From a checkpoint of a small transformer trained on Wikipedia.
Size: 11 layers, width 64, 2 heads of 32, MLP 128 SwiGLU, vocabulary 2048, 0.713M parameters.
Architecture: RMSNorm before each block, rotary positions, no biases in attention or MLP, normalized queries and keys, capped logits.
Training: a variant of SOAP for these matrices, 4227 steps.
Each number is 128 + 24 x the weight over the matrix's rms, rounded and kept within 0 to 255. Layers, rows and columns count from 0.

# layer 2 attention query, 64x64, rms 0.0624, rows 0-31, columns 32-63
[[119 123 135 123 160 127 116 125 121 133  82 137 143 151 106 136 136 121  97 131 149 118 154 149 131 112 136 128 137 154 117 142]
 [137 124  98 123 173 137 111 134 144 125  81  96 137 139 139 154 121 175 118 111 146 139 148 131 131 111 141 153  98 151 151 132]
 [129 127 120  99  93 149 121 143 142 131 162 100 144 124 121 114 135 141 146  95 124 131 116 112 123 133 142 152 117 118 138 101]
 [114 126 149 144 132 103 131 109 110 124 149 166 120 140 122 106 143  81 107 168 120 110 122 116 123 154 103 117 129 113 114 165]
 [110 105 113 127 105 137 146 119 156 118 160 133 145 138 137 113 125 136 148 120 130 117 153 101 114 145  82 144 118 141 110 131]
 [122 116 121 125 131 113 139 119 119 132 136 132 131 131 137  95 149  69  98 158 139 110 131 112 121 136 111  89 132 126 139 151]
 [128 135 137 122 130 129 118 141 135 135 137 134 138 129 118 137 127 154 130 118 124 134 146 143 125 115 152 158 131 137 135 118]
 [135  97 114 112 151 136 148 139 155 102  98 113 141 106 126 117 132 146 142 132 131 116 153 117 117 128 114 118 114 123 125 100]
 [102 117 125 122 121 128 111 136 134 137 180 166 151 141 143 131 130 117 136 108 127 112 166 148 129  93 125 136 138 151 140 138]
 [141 174 117 162  99 105  56 111 107 149 191 136 124 178 155 125  99 109  92 170 117 129 104 127 155 156 202 147 155 104 152 165]
 [158 122 116 147 162 115 115 181 143 127 141 122 105  97 154 115 115 114 160 121 100 122 155 132 127 135 116  95 145 117 119  99]
 [ 96 147 152 141 108 129 174  67 122 146 133 131  85 144 104 133 144 110  94 130 135 121  89  68 145 117 131 168 157  99 151 136]
 [139 142 121 111 164  76  87 122 132 139 122 126 136 127 178 104 162  82 121 122 144 116 115 182 151 132  95  89  99 124  92 167]
 [157 134 106 130 157  88  93 155 115 125 112  74 148  91 194 133 145 107 131 160 131  96 142 119 128 143 131  39 179 134 106  88]
 [248 148  81  83 214 177 135 115 115 120  86 118 101  78 106 145 134 119 156 116 157 183  85  46 101 156  70 102 114 125 109 122]
 [163 142 142  99 144 138 115  81 104 144 131 160 129  63 112 127 176  91 130 157 118 191 127  93 121 114  85 155 121 110 110 172]
 [100 127 168 163  81 136 180  94 127 126 137 167 135 137 108 109 148  84 130 157 112 136 113 113 125 161 103 108 141 107 114 117]
 [118 146 133 146 126 124 127 107 122 123 107 146 130 142 122 131 137 106 101 151 145 139 134 142 143 118 110 138 138 132 108 152]
 [125 120 107 141 152 136 117 143 133 126 103  82 137 138 145 165 114 184 130 107 143 108 150 144 121 104 152 156 114 167 137 116]
 [107 114 117 119 115 148 143 118 143 127 147 144 145 134 122 102 140 132 149 115 123 125 142 105 131 147  92 148 122 120 125 123]
 [127 128 123 123 108 156 119 144 137 119 116 112 136 139 117 151 113 181 163  79 132 137 138 149 135 118 130 167 102 124 116  99]
 [138 103 106 118 107 126 142 127 161 118 138 127 135 130 139 124 116 147 159  97 123 122 162 110 128 135  90 149 120 123 118 114]
 [129 159 145 143 144 125 119 109 100 156 121 129 117 153 120 112 153  96  95 160 127 145  96 134 122 141 148  99 152 128 150 155]
 [152 112 114 105 126 125 126 144 146 120 114 122 155 123 114 134 125 164 161  96 125 121 164 127 122 124  89 148 109 135  97  99]
 [138 153 117 108 148 115 127 110 112 183 102 113 108 165 104 130 124 131  89 139 128 128  84 117 132 159 126 134 119 143 150 173]
 [103 141 162 165 135  91 131 144  93 153 134 160 134 155 121 120 130 108 125 140 115 132 112 167  98 139 137  91 171 153 129 119]
 [120 122 138 132  58 143 125 119 146 159 155 135 151 161 130 132  96 135 147 123 170 151 100 137 134 108 132 124 118 113 169 151]
 [109 144 146 131 138 111 141 117 130 108 130 138 118 118 154 129 121 101 108 116 135 115  85 145 142 124 146 137 117 116 121 145]
 [102 107  90 153 183 119 103 139 178  60 191 122 102  87 159 139  70 148 177 127  94 120 112 140 129 153 146 139  93 160 100 166]
 [133 133 126 138 142 180 111 106 108 114 179 132 119  98 104 127 161 142 144 155 167 164 131 102 116  96 122 130 154 122 100 162]
 [123 146 141 144 135 195 138  76 149 160 121  57 136  75 104 126 171  54  93 167 143 154  91 128 177 120  20 184  92  66 104 211]
 [148 130 155  83 159  48 114 128 158 187 122 120 118 123 102  79 109 112 106 128 140 128 101 115 118 126  87 106  92 133 136 159]]
# layer 2 attention key, 64x64, rms 0.0619, rows 0-31, columns 32-63
[[130 155 103 124 120 142  91 121 184 165 132  87  58  91 109 117 123 169 157 117 138 187 114 147 151 147  97 177 104 115 138 173]
 [112 145 103 125 110 150  84 115 169 148 134 101  56  90 118 131 128 152 183 113 139 153 116 151 158 128 110 171 121 125 131 167]
 [117 140 116 132 126 120 111 123 140  95 119 150 120 135 121 129 109 133 154 140 121 139 118 117 145 131 126 129 121 124 114 145]
 [124 106 161 130 123 155 155 134  90 118 113 135 201 176 141 126 136 103  95 129 113 114 138 134 143 121 127  82 126 117 142 101]
 [134 138 125 100 143 130 107 124 125 128 136 132 121 131 129 127 131 135 137 137 127 130 142 129 107 138 133 113 128 155 128 131]
 [119 113 168 117 140 133 145 141 123 135 115 124 193 166 143 117 138 112 120 155 120 123 145 164 130 135 151  90 132 144 136 122]
 [138 130 103 134 139 125 137 125 151 126 136 122  97 116 115 112 117 133 126 121 128 133 119  98 138 129 125 141 125 135 138 123]
 [127 136 124 103 139 161  93 122 124 138 147 123  97 115 151 149 137 150 129 104 132 134 162 144 117 120 104 143 136 138 118 155]
 [110 130 130 145 132 139 126 130 138 129 155 110 151 140 116 106 118 134 114 122 132 122 123 125 115 137 128 144 110 130 159  99]
 [128  64  96 181 153 169 190 193 152  57 102 156 167 185 105  98 106  92 137  68 123 137 128 110 154 107 130  88 127 148 193 118]
 [119 115  49 170 117 170 147 119 137 110 173 105 107 102 128 103 117 117 125  84 134 136 136  62 131 107 107 146 132  93 143 147]
 [148 117 115 135 146 120 138 136 108 101 117 150 113 155  97 142 157 107  99 109 135 102 130 119 102 101 110 114 120 171 116 127]
 [ 95 140 137 158  89 138 119 142 126 138 145 152 142 147 135 161 146 158 111  95 150 125 155 132 109 124 115 132 103 117 123 111]
 [141 125 149 128 138 176 160 130 110 121 146 140 130 115 130 155 137 165 116 114 106 156 149 134 101 109 143 158 141 129  96 139]
 [ 99  92  65 133 129 182 123 138 142 152 255 107 117 120 120  82 109  98 153  74 117 153 193 117 156 137 119 138 141  58 199 165]
 [144 115 107 135 109  84 152 139 147 140 163 150 137 142 161  97 119 104 136  92 120 124 136 106 139 200 121  84 105 128 146  83]
 [140 115 129 116 133 141 133 116 114 141 153 115 168 151 133 119 152 130 108 135 140 101 140 129 121 112 113 124 126 135 135 131]
 [138 130 123 123 143 122 126 130 158 152 139 108 104 129 146 118 143 135 129 118 130 131 136 144 111 125 128 143 130 136 150 133]
 [133 149 100 134 124 116 110 130 180 142 146 112  57  88 131 122 110 154 185 124 140 158 116 130 147 145 125 176 135 129 135 153]
 [129 135 141 109 137 130 102 133 126 122 136 142 125 155 134 120 118 132 131 151 133 126 136 138 117 129 122 110 106 159 119 130]
 [119 151 103 136 118 115  94 123 140 136 150 126  66  85 120 141 115 158 147 106 137 130 120 101 120 136 114 183 126 122 136 155]
 [137 146 110 123 120 124 103 112 129 135 146 132 107 113 134 147 122 148 133 118 139 121 132 125 119 134 126 137 122 132 127 149]
 [123 103 164 131 114 139 171 145 124 116 108 130 199 177 141 107 142  90 121 143 124 126 125 146 139 136 155  87 139 134 155 108]
 [137 148  88 132 135 138 104 109 146 141 168 135  78 102 125 118 115 152 131 116 129 131 133  89 117 128 105 169 120 123 116 138]
 [129 144 183 133 103 123 135 125 142 147 135 129 151 163 133 109 122 114 152 172 117 131  99 173 161 144 154 112 109 120 134 111]
 [144 140 131 126 112 168 150 117 129  91  60 102 188 122 133 120 167 116 106 148 138 140 132  99 128 145 129 103 172 152 115  88]
 [116 118 132 107 133 136 136 134 147 114 101 102 148 129 101 112 153 113 132 112 138 169  95 164 129 164 101 108 163 137 149 107]
 [107 128 120 166 163 156 107 160 107 129 140 127 109 135  94 153 136 150 109  93 143 117 151  94 103  87 110 150 111 128 147 135]
 [ 94 139  79 152  93 191  60 152  98 111 162 154  92  78 135 126 111 132 142 132 112 110 162  91 156 128  94 176 119  76 119 133]
 [129  74  84 133 142 101 126 167  90 115 198  89 143 108 144  87 135 139  98  94 147 117 180  85 114 124 132 105 131 121 173 134]
 [128  70  98 154 164  85 141 159 126 138 195 138 105  69 107 138 165 111 120  91 138 134 130 129 133 121 132 120 102  93 119 107]
 [108 122 197 120 136 147  82 124  86 161 152 137 158 147 108 145 158 114 113 131 108 112 164 195 132 124 128 140  98  77  95 123]]
# layer 2 attention value, 64x64, rms 0.0612, rows 0-14, columns 32-63
[[113 112  99 153  90 154 126 124  88 173 151 112  69 126 123 143 116 102 121 129 149 150  91 137 156 151 116 125 145 117 130  87]
 [138 134 120 108 131 122 131  90  81 134 128 164 138 137 138 129  89 143 146 152 143 164 117 140 107 129 112 115 175 139 143 126]
 [125 124 120 130 163 159 145 132  90 101 142 129 187  87 124 136 125 157 154 100 157 158 160 204 101 107 137 183 142 108  92 144]
 [132 141 115 131 149 164  58 137 103 104 122 108 188 183 152 172 143 154 132 160 120 132  79 146 122 139  53 104 144 135 103 114]
 [136 134 105 116 133 131 115 143 144 116 122 149 114 114 113 133 158 110 116 119 162 138 102  94 121 125  87 179 108  73 132 129]
 [115 153 135 111 137 141 156 139 157 126 161 159 183  69 139 115 120 131 123 116 114 127 139 115  86  84 120 121  85 161 124 147]
 [154 140 138 154 134 132 119 122  79 133 168 101 155 138 131 127 161  99 104  87 185 185  93 108 137 107 107 173 122 115 147  77]
 [151 127 145 146 116 102 119 182 123 165 136 141 101 108 110 139 159 149 109 163 123 121 176 110 103 106 135 105 167 135 132 130]
 [108 114 130 128  96 102 164 176 143 129 102 115 104 124 126  78 136 137 107 150 102 158 134 108  97 118 155 140 133  99 136 133]
 [ 97 173 160  79 120 123 135 114 124 140 158 135 190 125 118 158 136 159 137 106  97 120  80 144  95 110 144 115 139 155  97 148]
 [103 149 153 131 158 121 109 157 191 155  68 177 135 159 142 141 114 124  91  86 114 149 157 177 113 175  89 109 102  95  92 109]
 [123 123 101 122 189  84 168 103 113 118  92  98 120 209 144 177 173 121 102  67 124 114 116 133 155 147 135  98 146  99  79 147]
 [ 95 161 143 136 128  82 111 128  78 141 106 135 153 121 105 110 113  72  77 114 133  96  82 170 122 135 109 117 111 165 185  95]
 [ 82 150  66 141 136 144 123 103 153  73 161 125 105 154 121 132 119 112 132 178 154 118 133 133 169 145 105 149 120 159 137 120]
 [ 84 144 158 129 116 117 100 113 124 130 153 146 137 112 112 154 167 132 109 101 189  96  95 145 164  97 109 156 121 167 146 115]]
# layer 2 attention output (transposed), 64x64, rms 0.0766, rows 0-13, columns 32-63
[[123 152 148 158  69 113 115 106 127 115 121 171 146 126  97 112 142 153 127 158  79 101 142 135 127  88 129 158 112 106 153 152]
 [144 138  94 182 155 134 123 140 118 121 119  96 138 138 158 151 167 108 108 135 133 120  94 118 113 125 122 145 112 136 100 155]
 [146  93 110  86 121 122 135 170 157  91  88 161  69 129 151 126 129 140 129 136 128 130 118 138 100 117 153  98 129 113 109 141]
 [144 158 130 163 109  94 149 121 109 141 117 100 156 160 133 128 134 149 164 188 178 136 134 140 114 141 154  85 136 132 138 164]
 [139 120 172 103 113 146 112 115 146 155 147 128 145 133  95 142 139 126  85 105 134 128 151 109 130 131 112  86 120 159  69 114]
 [160 114  74 117 145 146 145 121 132  85 105  95  97 123  81 149 120 148 139  96 109 160 112 125 180 152 126 119  97 152 134 135]
 [141 109 117  97 109 160  98 155  96 127 108 165 137 165 110 121 160 177 110 156 133  89 151 135 105 177  96 127 123  97 120 123]
 [110 112 124 109 115 135 139 122  67 130  87 143 123 139 136 153 127 110 112 118 144  86 107 123  97 129 120 120 180 108 149  97]
 [138 129  98 152 168  93 134 138 101 108 113 118 104  93 109 161 154 151 103  78 125 116 156 120 152  81  92 106 145 162 140 125]
 [112 114 117 149 188 119 118 133  93 142  88  91 130  80  95 129 141 147  91 176 160 156 107 130 134 127 147 142 121 107 164 158]
 [ 98  85 102 142 130 157 127 146 146  98 144 113 139 117  84 112 107 179 202 124  92 112 111 125 134  71 156 133 179 133 149 165]
 [135 110 125 149 146 120  39 118 150 150 180 128 183  80 112 113 124 108 124 126 145 122 195 130 117 127 181 122 116 117 142 151]
 [142 119 130 130 114  86  91 130 162 136 110  98 142 107 146 143 112 139 155 129  57 129 114 152 146 184 100  79 135 108 146 182]
 [163 162 120 154 112 118 136 135 146 164 175 109 127 121 124  72 121 114 149 142 122 145 157 126 123 115  99 149  79 166 131 170]]